config.yaml
d_model: 128
n_kv_head: 2
attn_scale: 0.177
extras: ["capped logits"]
beta1: 0.95
final_lr_fraction: 0.0
batch_tokens: 32768
Each number is 500 + 40 x the weight over the matrix's rms, rounded and kept within 0 to 999. Layers, rows and columns count from 0. Numbers have three digits each.

# layer 5 MLP down (transposed), 768x128, rms 0.137, rows 456-661, columns 32-63
491400432449576438444512500580467453487530571505490528449500485545480498500504535499441423537519
502494537520492497522481493551484502534481456487540526512493417450460564474411487541426490524451
504466533510473499506512558520523495555492488427459466532451577448485472476373458560467540499549
528529458562526468484455446485476529525487491503528481449563564488447519508507489577526516550500
533531544506579520433497520506570475503514515564600504440507505594429520545467472515546469527428
501480578451474469410537560501537514432471538529488550475529489482578554521546503470579537513499
483478494503510539486495481511460457392529518526538557452480541523440537533530557475487481485506
459516507560532473429533531522515571462494502399464537425500524438472449523566536473565402469463
441499504450502446481536513567457586488448464470425420507537507508583548520522514455474482434424
487604505524517488529496577498505544537457446477501567479485536581488489506549487474495538470443
472534438533437555566549544460507441443523524444489467488601482543501500519501444501518542541439
486463489477475552549577529527560510467473516500513465504552460451448481427528516416569471513478
509500464453538573565529431480544489504510483414470463472496492502574455523463473430504482495481
516503547443544624576559471545481517513500493514535459477520483534430429425562502455469524576500
522535491468540458538429509483537465543493492424496509530549518497445560466457447473531480550507
446488458496498505533595523489526489434532506547531496422462488455494570480524534448450460469479
474476480522564508513438514485476558515459510493489500500400528478513505492525484571493514503568
467498432498515450547560418490495524528494502531550447478553433504579526483497468565507462481408
517467530428533483449511521460429484482489386589476523548431508428472428505469475463540574462502
460477466513507462515502509498492456574433523526500527539520457529575409502519516539510489510480
538482501535506513487517517449470516536528520497499563521479560345535441509515539539475512487484
412492515485448514411487487556416493597512564554505481531523477535503501484550520529487488544534
533490457523481530482521484443512523526524502512529470476557399498444567545385434565491503496515
540598466491508522516487465508486593519540449515521505515554515546524478559561567544454526478494
542466461530509460528492475514508511526506516517544488508490534443578511450555545605497519539521
538556527529516457551548506510451514583474485422494467485527518465463505521549475472461483474531
505533512507446486506539502490542469499538529493454493467597479446532512514577474563509433481444
439507531488484524468460512609478509536542543415433554469509579539454535494544582453521566470529
477465491522555504492504504521512515498461456525468479523488457463364465518588384462456460421470
542463484426551550450516520502532531528500535467482538538510586396445522486467434484478524525536
474547509493556484510447457553497478433547484475511519554505507518539432478512492539524491526483
536431488559548524451533530515533482488518577518485445524513460405557498440460471446436543510501
477470480512477528410489493471538469375494483535458517484550446466489466469552439465499500496551
487480553460512500488524440573488474442485582457461411563575570479489505488433553504492538468524
534503490388507472533453515562471509546505455527614502497443460536486528507550509482488557458471
491444480429457503525568499479451436517413443538456568535524503494561450545518482558562502557501
441467470469496466398519446519549522563518508484517529507472558520391504494577496463589521532494
540506533524508453515518464441483538470507536505490471490510521524567522518524499492515498506432
563509508426498446509491484594490557551531467520528465508553501535476505469451485502490559481503
536534501514510496557519553451506520436519422500438470498461471465496455472434465491425489501513
480416546510497463516500470416486444479415584476533507513462550415552539466499560493570464486582
505517531530466466547505487469517557453520565522532484512455534488488532483466553530505493472490
509542555536496463450442553431508508462527502442566560525465542557540456613546496483502447521508
531465473490465505406505489506489514476537538430448548449477474500500479593426450452512478472480
481524557496405492461475461521517479465552479509537482480563464460518508546528475476479437538544
455552452454503498461496461486550498487457536481546523547417475549490509500457481470472508401454
509529473445520473468481493490466495445497459501490569513550519538547536508490477473550484536451
496439475438553548513493489433510502533529496438597488519465493517462505512497485450432514431508
451480537524462484476445562533522554474541483452448538514486488451482510441533434536479517555437
511519446500582535515564419480494555469476517493535495561501472482496455516459462528462434476478
471507536545554535450578487539486515497583514495452558470518495488510530456495520464522576522435
521473521558441454448501422509525543421539509472549524508557490515446505475413529547489495490545
516471540515509513541481464527454466458493542480458506470570492492512518501537431485612452540500
543488510493486569523542523482547465541504489523532519563587423498476533580589454508463523492549
490513485583447524534483543547480474502463541514521561491522534493468494510480478479433461504416
447551505453534515516466454516498471508480515466510495508546542448526508530471484523552468491511
510441501566479519535534510473530504483561485448474492418533525464530567528504574472473536551465
564509452581467497492497530536502467388459496494506489501499460440530492403520594496490533538517
613523497570528513531478548476527527448522454496542566526454496522459481457491528475437472522474
504508523425454487537482464530521474539489455553532506448504526546485439509487459581546496498549
439424497540458532497524499508521494493574445461532478521538473488458499485518548467562520470558
479507454525477439502481469477501552504492506423547551509522487495427528450504453493481506453400
478508558580493546556469503478497427516490539501470523499511486464544555541512508476501512535579
467561508509498527503491476498433573486466411494586420539435497548423414488559523514499550502468
500466399469488478534456465533516524519546599575485528537433541631446517505532559555501461551457
496454419504477438477520477515482555446445488443517467536425496485482484473494468462508479535461
487493455508499478424570435563516510543448484515510485468497545568468464473547525471543396545496
476517512489469470620491494472505536510488471499484500498513461486521487593436507513581497481439
451505446493518567522567509568553507526492500579424499482480469465612535434527537509515506500500
550480494479519495453556498463561440420447498496519513458435476425488463415511591429499540514497
560496440439519538506480508560506543500510503514523482528484517527597468517522508462514465494528
496439466495440479422518563554483518562495560522486523495529474520601515502540536535384539451496
479469586447518458452491518479474420511546414498488551550481532497481528463499483527537533487505
539470467555570554431507503556494507487441502456493517522492453448464433596616436451487561587470
480481428508452546575498424465536496462470436524423484479491509493510491467534486485538489473504
450469526446502558574583519526482436570492520510481551513564526557509517362456494492479558505456
483407463502574559496437475502385505534534494470505460425479552515454571536550539565515528542468
595533543480554531462494508502445525540513481490495537537503476565489535506505546433484462527523
542512568529538492452528490499523475487482545396514519439487411504552564494542508530487497540496
513420524521541578473496486476494504547440542504483463499494495506581595517522521498522475482468
478469552503491490501501465549564467544572501509495593528567531513448370439523464502479463552508
443473500462486539548511453505527419563488585505526511517536533476453554524531493474524512452488
461478491475514508502479521543553527532558542513479556483536533514535520546445466535557542541472
492499477463508452460523534502534440462560479503518583442460493540511559548582388513467446521494
531423501494497506472530577505540548545562537465429520435476491595458548526553473503434503571444
523496463504415548459497599511466508487480529431449527565524566498481569534561481398535504506519
545513551522511527574526531495525475501562550532520540458468531510554501500556469485414548518452
533592509520530529473504465467484509440485506422512514503470500468579474448418557522506449521459
470481480499492487493557502541481537575464553479514471549571592482540526523578552422469475462409
513445469456462435512497525568450535517478501479470499506487476405557548559505506462459552467528
483507509507494521563481509510474527489492594476563492494469395487614462493607450534399437388516
507561511515529533461530488566450519529394524513466530496528553590495525499462497458528462529479
511548503502468496535511492527453492506384455433466476506447469455446462500411539481487472450527
472475523441515467453578479606518523495507514466547487519513511525511465466502469496457464505411
490507491533523489518522470436479476464494482448447480511500597556493564494507469517490489481469
473587526506507552504506529513496478542538454533498446468419498513451483504497487517588489541446
506533417494428450482495468426558477484464470469431499538538540513580510502477526497547596551472
497492498500445523477536478490518436466508531543415483473490513593471477477399433481506497491541
485447549404518541555456499401460469475502467514555472517474455462489428529387539543486496473524
412469479556593559490436503579538463426540576482515481499511551569524471587497494499531479422432
519540537478461445519546502427425432412494450473403545472510456446470476479472517537506488515493
481506562451553521480519442500476462499474479418489498483429491523556554481554446477471472494489
492490513481520488475444519454488525457516548499488524531443488527534504503451456479467566570491
473496506583504485462500393509465465506432545505478535490518473546557449511505508520511481451534
506503540525443525553548479518532592503477489481489513470514473559493480503478496528517442542482
496478461457540498477526506551500543537411553493465503523486489513562540477522529474499456477477
472444480500545548504479476494433521411498439437546510504444466500485530484450554614569504439571
531509575534501444454455530473537505507474527533433495505473553453492509563506400428492567521443
483426561533466581549451520476533560527516499475507410471539524473435546493518523625557485459496
497465500419513470540513449538560511481503436549474478549489514520527435534428498510548472462451
512570476503503520508522507463507460432517465500533415568482511542554445469466451489519501449485
556535493497504492510464487465493479503467476540569549574537477493437548421489538617486449557525
485436576477568496469535492498532540457456489535516517511533514467515458575508495524446480456524
552530460446552542499509403530526519530490567629453442429472535453447522535465500522488447589526
491509458481530415439472463472533606528459562543532546482539475485498514464555509480568434460529
509551546470486484497554469465445396492505516476455548528419572454511559462426495498494513485484
602537486496477506527572497483466552491554496546492522494561556510469485465537497471520422490495
473470530491490511491454359461475499479546492487495574526504567467458464533534456467464559473513
517504458544553533520516464518460497414505572550453430467521518540494512487487505504482522458462
465501468516518488630513441482519508447458489502498440493537513437533472493498437515455554536458
494529500508526479504481525490484498471534443551569517474477477465525568509542470487473549516539
497480536480507502574497543521472481573484523497447586531488513555410503519508479436461607462502
466455438494479429490519503450473472492578515549478491511556491450540491452477480540540530554533
495484501550491464546443515573492495575584477598545529499491487558484491521469538488539523560483
551477499516432473465438494540504531458507566476491480536373521517432495538456492499526512470475
499484460472504485554491466481499460509458461499425518496540483491474495496423514524468501514490
462486557539542478500495519511431491532501529540441443481532515550534503523501520430528512460482
494520510479504519420491546519510491484537547537444498512543531481520563546560527494493488453468
506527385481534522448540499480557451514461501556572460518515530505526517518565490510522565583445
550453466515479484515434463473489451582422484489482481570409539416563459508564544475444461444461
465499479447516543553473495505538505542499478561515516495516580542544523466546515433453467439447
596518429487542454531575483543475536510483558552524510446510479511449497469523512475533481461433
410478496442534584520501555558459482486502504517439472437484525559493460507476434452479499508504
529510483493631528437553479481498480532527464478512509473443527533494493477562537492507509497517
537533396505498465493533553563488539515428460528473513483481496517529435416656537400509528471496
532468490506553520464470469493499454514573478528523501495470477530426518530473514491548519531477
462526503437542509442485531537408469468419435526416478517497566476446454445550536541506509527499
492508543500436510528484547450524617491498484493514488540487518498499502494461529490432509415502
514484531426539425427430524487502453418429562491448539425487515529523484518513532466491469544476
521472463596455571534449564574499534495492450474473504475374493431452561536558458561547543430467
482439485509517557470526521417533478558511508471445537510524442503512462464512516459463451530530
542516543476429457522489546545466463561592528496468630484478476462537460531487488560528505534498
492462485548445565402473538451459568441449535529530490572494478478528473493478424498416524443464
427510592513538546494530485568528427489572529563493483478509529487557464516507526523500453475504
557495486479494537479484460505488443486487534487519510527578516540538414446507494489558566492461
463511506574503479486500452440554488529429529427437480407544490552426489496445508489444495537499
406527500461589452523448522608535445552473492531501561459490498488489478595549536537554531471539
555536517526455471519506435475480491431502582492451543535505473570495473493475480530498484457521
537456538556485548478518489536521487446532466552517538514524502581428482482482454493564549495467
528493544558544522482483467495576511450458536516577490547511503486504486493449543503535555539485
489503505527508470506425505450446521533437545508526526496459551552517484511469534467493535540546
499477449524481505449522523519478514440487497474531467495573511513542558457592562502494539392455
487434500444449529453560502549508432559516508499459450453535467457477560488474524550515524533502
485481549513433486566555466473480524448441425476538463489521523482486483567473575491548549453530
504504532498448399468518510439491523542549537454471518534482511618542472499485418480540448551454
524404523545461538513522471441568498553501498451483494408525452528527518453433482402500437418411
489463512463524531529469487587489487492572497556557475514577486457489488514485480555558460484488
515549493517522528455507473487536494578401445523575506494561492469477502509437473526501452468489
447498533521533437438454483405528483510466459551519507474508444446495529517536500530579567474525
549441528496523447588478482565494509549522469489471564509481427504442511538447464480532493506470
586477455479506525551487557499508508422550474526547448471483481479495506525481537511515432535562
494545528522572485487474552449526493508540505512455487519572467531493571465386477530439480489488
499543510534506427555488540564454498520527479521584446476523547460489447397458557572456525512516
493475516535485542506512485574424602515586492479547477593539532511543518553529579552467466519480
506457476496523518492525512472530524531488497484524434613519514420527566456480509477498495495510
483544485452474487525513471543505464411511501500507550428485542510431522519483482501476467477460
504588504480398522552522573546545546542518542521583510474569548562539524519508515510523470463472
558487509516472557560487508491514525484520431537511542433539473464519450494468527441513516495534
523489445473491478484545478570468448432499493537492484535567619550478461515507564436496487500520
472557460472577511484539526416468489528530588501498506510494510435514518449496501466470541529514
555494601556446557488547429505509466546484499536478484495542555529476510463483553434564540517535
457508468550483396537491452519528503464488497476497507554547480491530466440427468464552482481482
572417503566490474506453525460564467493538514514467474433464565527514487499420498420501519472470
401515595449506527529508492504510455493535472533467481553508552521484482451485499555602467468535
483433474504438512546542487552521508405523456427455546522455545415513503470529510540489544514548
540510488479492509517467499507502517567426472489530498511569536393482429556487521541539527502502
483474536547504499505492545495484500554499520509445506497481476562459477496520486484495468460469
597472503512471495565448485470464478537530482522542557589501595560375492564456468417518461496491
441450459499506484482507588464543507469473569425422514550497537512482549555516437430465472525476
499490518452493485484482567503438543504424394482552555541529499511517515521548443573467541459491
583593548472442513516555503500502540508515509495476512522567513482544502481464508547473492553470
539562472533510556546479472465525481535514485475599568459560500536488529503520535616506424522523
481528476477588460512504509507509503404574520552501568515466496597474439451511439443501492559454
473526514424455584516540551502503448468519526532601411522519496551566548526449530476492499561595
531477535505518518533541498526544562488472507535491506465542509470549469509500516505479504489559
458521488490496435541528424452533503462488448498452482517539477480469429474497506449461529440477
518499513529498427502475494403458532468538495465569561530475471516495532446442503505492529496539
505478515498584484491534485425528486548383568550548463447501422482420457482494563554424457500551
434531480485513470531504535536552498472474541475478521484570475512514430516511398424435536515495
503503510453534443521427416475519551534459495554525473536534496479491433506470520540495519489514
566561431496524441524454490370530414483450504523536538478563486602497545488516530521480493508522
463517510495495533544529505425484497472448468525449550477516410483473494418472467499489469508570
533497453459533506472555481502490492531491562508494414467497525490507488520559506534536455493435
431518477550465526486583512471525463523503455566433484484438416506517440519510526533436506534486
482461478510507490403452542497547454559534508491416522466476466495459515461436527521552499480556
578573505512527521527510483560544480513520472525510475459511506532600574478495464549466475467502
428494442502508548497511523501414461499520573488472473443553464480546487496526450541478525470474
474497488494517541574590499501473471539583509463435500453605521475535529453577499492483499497465
505502515493465471466502513476539581533492579506607494496496546501495535444447531458545477497471
547490511574455552491471530459465519453436584516505490509518481566516474513436520549461468502490
442454448564557531511505458503510567539482538525462547439513508494477540494510511568442483516431
446547507455446464433468434480514516506501486521591468538507508513490531453481533409575506444510
482444431549544459415517433504498489473474521476482533466573509522490557553492552471504518523449
536530520495569521504471596556476522534466504485525478468498507557503504493536496422543538570471
499500487407444530498528530575519603513552490607517446486514481460506530522549484529468508472461
516519456600485466443466508500520489548535487480527531529560457547514504453509468472513508480494
# layer 5 MLP up, 768x128, rms 0.141, rows 457-661, columns 32-63
461490430438465490509545496559421643524482465496542576443458513505456482504501537497538474533545
527453490506553501465496438534448554465476505500431512486524474433531436513533540461498541475480
370558502543491531463472508519447505432574517496451558545462531541462495515519563504496560487493
472519430471466523472419472504489514549500457413539523505489441452485491493481496561458545524468
511589518565461472527485487550400534495504483540469519530452431530474471515458463527421444471514
477569445469522534494515471534537499526497502485483431470513538447486483468479630589477487558553
466470472534455465543429446450478468480488438568528535531531488482466481474532505450523492516554
527547491554446580524472505544600494476483469568539454516549474509552578474543523502518481473550
486461532457549494500429487449470502473495542492517526517397479445492485394474488468542496504494
503517497521519516487530523435571515568468521509502500514518504511513562514560468459508563454449
541525499492512491547467491444462510588541471455535554535544495473504454477496416481509491515532
411494469502504463515473472428536534459413493530571411514526477527504501566501495467465447472511
499496551538505501512542541481505551489480485489520545458481498509557465534561445450445557510484
467502546475442451447524485532459472502445501539471526469590538545565508476466527514476545534540
450489514475484555470486506484553550538525560541466556530605542472490559533488492508587552577489
484528531552491545564455534516514490466511500489499525521500518548490503432516488608460546521506
561506496459529478505512451524490561532500478522505529527498475395529476507509511475551510575515
555541495462507479451494413511537550447541487539474421463489420492447505440469515524573571445533
532594458501421470509451429570499492517507518578559524468389497420476466491505498538478422516421
438448470521500427477549493526521505505466482520503486560577466428507455485571501485493569536545
501501449473439467549460454545499459564485486432499517521547553522461463510419476520537497523489
481523487461495493485501560575425485594484457550508457480598509469485490479534532516549579502491
517411533537467446557455444488520504492548533490464477563492473514565511453498492485400475521568
435555461476499472395551517595544509519538529488493478542501459526510498514466493457542515525540
495510517441554447579470454443456565431470526517549509514554516529491533480460523561547505518542
450597499525574481501499501494452542519541487442509518502538567539401490515451524481385510481480
476561546473462515620493455579547620452421468551537500560485511461531473479476478568528490465468
410484496509521396464485534535439473533511471525462525486460486519453518502558487430476466488526
524519497448531553539461429495557551503416438469522526508544547538551465448482545428551444510447
532520503464463538513468514453478485508496528540520526542507532458520411554491456498554435515511
454560485479505566592487444498575491545462533531435473554487411526449496478512513476515470484477
585509434462519492564511456564481482457511453570514495563510508483507523520478561517530546543468
545524540466472414520472507528569530520504510544486474525491502448458474535454567468515497548570
454421487484553490530494477535496452503554530478460486491484579536510485524463441498509466486533
559499511514435441501516560555561555514466514447441479468470494497448515524495556460420478461523
516569552555537455448441447497445546493515469479528553487487491548518422481524501469511610521494
525517547489496481498542533552509503545500490552535494549538460460564554496504469483513490429498
441488439543539485497479570519480444474499523478496573545524491566477453520570482512473389446434
466448514548512420529562512573462492560516455547466499537409514480462488494538450497479428474550
455482505498458487483536418518531533526474513465548519518543530438545496537491456559539448486459
455489500504530398525481454511464380499457530514465535526451454541480580463498521554534474450506
495497487553451471619527458538473489451494518508442522486557459458459470484473516559463546553490
393527513517506438496517576575467475480520528441525515525513554409525565554533418411481448469565
487526455419482530577506464506497496475461436524526513512500537488506445506459490567470507489464
458513556485487517573465516445498474520480542494448496472454479511477471461539465491511498501475
491473491461426447538521459567494486521553499459515505479493493512467555506522547463499480493425
502535496491506523509432556444552480474450483506413476567551542492479459546497438497598535468508
491440463488574489530532535543475546488497472483416515540503533505539487512545516474445522536420
446469537582471523538519508401480514507490470499498447533525536534468502531473441539493532473444
456479551465546516556479483430527491489499480502545516475475551529513545463433481499545530512439
457507492600489517570495474506524574435374531539494426490450512517476504507419528516492444487495
460501456472484492453493462560457501562484521535478480528493504551537524608488462533509539476507
456484513564518503391491541460509526518472508487556498486527537527470522479483463412557619429457
483489535489549529594450574510489402509486467480445539564461456518508518547409538544499491442520
535506571497509503539495460486484493446441437543487555528504500496464462455508553524506548451464
513536498450430509555449520495485486511406429550523515570555482464434482557457466463508520507546
466525485523513477463463532476506482551556450505483513454485553505512546464555433473554517472455
467471497445528496496524515443445500543446453524526432455490515441502475466502474471522519424545
499486547504502519491460410467503513528499555526573550416512467471516501515430541472550551529459
465431516450473492519523486575387423512561534485570499566512528523462527571534467558515511522475
508497493501512495523489461519528511512564532496523510555572522474526499505469535518500489518518
452505513473472518424487470587544515466523527506499450499532575507447485480493528538488483486513
501547487524522530470492435521454536517532539476511478471477536525519473517483459537452428534516
470535502470450488529469540620565459498490560508539519484462551554518450450429520408515604512485
433489452434484458562539516479564508471458548465527442452499477453489585521456488450519568518458
518506409463514519484490526471533454498483521551461543503551487485511500545449546441523482481547
477540483491466386492497570573481538539473497525445445534486485435537517478500517447505536520555
493514518550556428489503482482497504470468536465492471524451456540554470565511512534433506542512
494487460554477496513512546486463536446464456533466501434525580483539521524532459552446517463486
471551554472431469500483568493562474466463494512523514514527582504498448501441532477470468489514
521433472528514447571568422566536515601504512517499467513493543505476510463553484443542446590473
529495545464520560558428475502478473509516541491462493438500523548497483482475479510544451429484
489519555508484579494531459506554518481418565542529431508517560551549471435462510492458507528457
486479494556531506546493459465572561480518390486514528519473445544510414482524548453458508448506
472568506466523536450436518428473530541554512497485512452462583534518515540491550467528482426477
564472446461544473531527485525478544518507486458497558611520505498517512528543501478469469508507
442537539540517485493457490526533530504593461528507524460529508493410487440561522547473467514505
475480473532474478588515496566493448516527554471460486449475498504510444480441488470546451445540
462535510526506516532477525496509500542476487512450486428513545465507560443443500493502485487484
517496493518465538539497454495545467562494548551442518480522497495526485491522448510529577504507
522504445524471384477512572517487551493563434524471570488481550441538433446551474564445465467513
541459526506472498533531519594463445477515504522480472487488417520602400515551498513549525472512
496433479517540449463452504443456463473494532492465472524595493457515463548534423462445544470430
440470537493490450505470565424540469461538479519487538495491456452614484447517450485426394505533
382454477563556416535539503446504574464500493510426433443545523469512555488439515497509451525444
589470509498531506524531545491497467542513532565487500488495577505507506494539441468436508441561
462542543448459531486463486538504533462527537490501493540486515480505504508464468468488463544458
500504426477508433467496546547442573542529505427484476419493529485499552491389516484558539467486
436572525546472413501505510450501504460616540528551595469474500533463397538456455391481524524502
420535504487482363503437492533556472571480501528493448476568487465572461488485479487542424485482
493557511460509514508555516496501598596433472461413493452517470449510514487491506461553493541475
475494523548555574447475497482529468486530523513492569515533515528526481538554526511495546506473
534545560439472498573492520557454583490483416558451466463520495516502480463496578551467466458525
514457566522491521560510507527521497537499513442467458523509564459440547497500435491485529556437
490532513479523440478501523519527504466546461459407588502550477463551544416568506538528573514458
529539548483547493502448443522570477479494513475495454484440481484522487511516493516517491571508
513488472541523450563586501565565467433439396514513503522509473491511462423448496563468529530556
459480556476540522479538494468467487529491536468512501497523538440494502542498483481472470505460
620535584494493397568515546499515420418515517514460510524526430442555498463511548471440513527579
445497551463506463478475474487528508525531568523529489467510538444475490488496484571461510524587
561550421501522532510551429550490494491574506529472448572546458448446419491548519588430495515461
476500429523424425518487516485449563536486405502503559513499561502544508522485455536517561539500
447429566461400481659418476498493444492562521475410564465513460533466561568410479502529456483425
472503439544584499531520464509492539461463469441514435513535475515475500452469492431461572492552
568462475504475470557545476484516543485555522555496446540510513506500538466456501430487454534511
516476463575590507462452529540574536528608474544517534458491471497533482522494509502549468447473
435534541492516480493498551494582481507495566445525519512456490554551555462433509422528580474574
471450463480519559475490506475508472546560520475456508548478506576493525542516440536513489523498
590522560522545513501480479562554567541487481413522534515498443492539469517500392441462500574483
476499552563457414532510477449511517487473603471511455466514581512516484437445525493516466436509
496453533555469402496489498500498504494551514488550473522515490579531516497475409455510480457615
465465463424517462484466536478496580485478490472490418450460509452448536448499425486528529469467
445428499479502524483560468574471520546562498515474480477470518497482444514435474507531595418507
507483474569545464473490532498500613549574465463478527496564513451418460540510569504453535439468
477511572544501418488483527439499566570492502553523538481556515563557546470486526513523483582506
578508503474502488516489469536519541499547434509494528565578552535546560513538474517468461524530
542478464481445533527513399543471518518499482588481525464491470475479532441499581463483484402469
533471455448501535467496493495538504479483482500545560444453514511549487520500524524458526544530
535514546509464597563583469562490543555538509504478588492454559516487522534497507577443419459536
522502525532517480511511518591578481488437465543523529433435495524519496448507480502510487476527
533495483430525520451513478525522515510505529514484544482448505503546447519489480501483474452488
499481559462462493522444460490508517489477510495519537478446502551554476516469549558474536464504
547533411471493441570469493521455520541542447498508563498537535518475529533460496507489513463589
476473529521489540437555521573480522566454515411502525535570524531457456561471552505521539524496
531525529491498486494489481484513457484570504467549520508482514511503528568530562481500520544478
510542583520510494510544421445511557509444467502599511486512557473512507474606498480546524419503
430484534530513527519483507510520486525494483519499495535439458530488470466499487515509504544522
482449499496457549553463553549569529499465541482547551517483475439458463473490561509473447506458
466440554475475494524477587474472533503494473535469461478494502506537572417428527527600467548587
546524453419519532523513442476558478494489530483523530451502549505573451523532499511445536429470
480507552490572580458523494492542521480517461510457501560496482481573494470551454562525511500503
553535475500520466531478449530456477522541425558547558471519520559507522514448577545565467485543
474455552517524514544501443491540471454522500515553514527560452514467399484498526516476490545417
436537484464422517532451516539544475560473520539463556511504507417434483528426572508596549538560
561512475529486505522525470467486492548441467548556522535492427486506493550533512500516602524514
442481415500521500544534518494543465452441488506575533528500552453544486512455416477544510498476
503483477468536513454492467508507511528511474489497534486538496494479477481508416506518524628563
514485576452485474513463537491548422444504542532536532494482532478506585524559561410453594484538
501530498487532466514524527537514502501477487522534483579508521467514477544487542508558469552526
415479560431506508520492502497562471493508437513518517432464488442517432489481469505517465503497
433550553435500527452428521531499475539482538543559442496473487504413498506487433500484456468471
465490448497484484594536530465463501465529578447494561550495485515559396543469526472521532428476
546464497472542498544503550492497521456534461504441516515454539422489501493436502545536589468490
437507523487551366560485516551522513506570463411513525513537514453553455479524526543494443526466
509514546430498530543520475528459532542494504487539526521493511481536485524484500432506497480478
494488514514551476515496542428455458531510562552452454441575480475561565560570525434502472544542
536519507451540544481544480499445456527489438435451441504501443451535503487530527536476506516492
459497487470503476471519494439521502497531455503532509497441476537539429560508564633499500499492
525536448487451399504495507485416430532524484518466465556515504520525494482502547518516491532506
482499436482481569483499501503497460495534520471505474550497476411553486500544473478515508480466
479450544519446457571440408502481522457478527569516501478486523465426517529503543457487521517476
478508525489468529450475407521486434546489445460485505487508487485487507535547439487529573541488
496475475428520474510474576447458523496523487454447487485527523487513501507511464471500511439485
487537477472481499443452468532488540511411485500510432457469588482494564491491457480496523491469
517602452464523433602547481489566549441458459531478547516585440550514511473437408483499559537513
486582554481534580492438462496521441441529507529518559466491562509477539460467519512457464546492
500491489489542583504512486498558467511492545479507533492496551467517534470519510499481518487524
463551466422480511453546405539479515549485499531576521471520450486474456505477527553501426564527
526551549432502484482560479534426513539467550549560509581490451507437432483517488545478414537479
454515467466437498523583552567560504533516521453474498519492480524516608484448512525447578526481
504523531454470476480526456473482493563490466507427557502484502545538587515553539475497542550514
428476556466527568503485480461531543459516478483506465537446483519538516506500519534487501497449
504480498515544476525436475502520458546518522483507544509559526564553533500527461481528539478510
544541492442492510481500456460456525506484506524521510419554418498517522530499467555435492488566
443503524482565442519493530468531518511510548550467535538530524474543495578538476505500508534518
428461512436575511480513452518503445522505492482468454455439477480510428444523426502471535505542
418474500495537523517492552428474466480483515470457441496452486498523463482475455497464480457465
500580530543563577522480416449513485498469455487444494476559488504501504468498585557537576498522
539511511453442486453492511498465557494449508443504472545483472526453510476522468478461461471495
505505386506523525498565525523439545519527602474475518418466433559580491495529407519484541433479
490531494504452543500485491512521537475451498486513549551535503559491535576525521518477431512512
573445480515472488472435500478491549457497460456498543425544516495517452515481550525520540486464
488473511500474464498525487500491536471546448503506529508571434524531515577505465463489506377510
527535536444493492501534578536480516475495489533587489451513477488607453520437449437489502460513
547499488504556488520439500497477441520427461478451489498516479559485485541486534482545531475540
492494488508545472542447527488515470470468495538500532519467524540473456463520511457489528443517
479522497517529486496471438470486513484456484493458509523517516465564418509494489506545553443457
480465434489564463578522398582496536535442519575537507546536494595506548526547469508523487471479
469582545550513456490564479453517438589448487454494521435585508490543509533547516475452504468534
438463516501507480545484514531473530548479540543515475481509483506492444478530502518490536506491
503565512515486487483518504456502489522466557528472558496534568452480488440504486568486546493503
494558478486449469564486532462506522509489518494528466430529421510525480485487458536511453493408
457504446512463507461519385420553564534450516562459480522515512430450503500515594482546517526497
448448447501461508565539522501519493520547457499502458525516629462496561478444566517607522462546
506405474483503531512511487454464511537533461530437519464600482519469517536551522498481541562437
571548570512585557501535467459460549467456511506503565553478506485467468435393501457551516473497
510489554494535451567535484527463503535565526487494467414504575463510456505475522550484548516520
560479516450561497529422430514512531499481481531539558533465509463501568535513491466448442520499
516488457490491474482488472541492490492545470436494530509531502487423479483560454454521552542534
505597514515507555537582440471445512519503538491430473500596454505483533462455533487547502479454
516498542499509562537527546550489503476566460487472475521507505497513495498525509524561542528490
455495500479453592562516516430472572588467418448541561525554561487542517547535462532517486432544
482451489486563474498413521556461552496546557512502569524505528516472582541453487580488508528527
572508484479473510540501468534522469504497553461430568546449510434515549438518536516480530520493
544554476446502505528521507516518514490423465512504481512538451559571490484513541510468464562479
547522539444505435475483487527491488558522552556505524552397456453485452446563538541489460606511
506498491530427476494450499421444507545468552588531463468430488500447493489487536524499532451465
509471493480469473470565501544491464508468513546480465555481488512477496520546424484451494488531
554545510475465449550484475477535530471567449530491549423476509536517488497474501521554468546497
524500479564485468475555445504461493469448475569510542470556489431592495477561474477500545453529
544577525466581518505543452550521515455526545447542549511512490499536559441446505498451484491553
504497480613475469532515510534569588509522529430531449515523494474481474515552474470555507495462
515630534474506481541508457609537500528432546529453474496517459566561509444409473496435513476503
514552532539474373554456531520492495477437529518517438520553476413534500492493542554507431430498
536535506437499518487477442549509506538507511517437520501546465520468523462570526554514565494521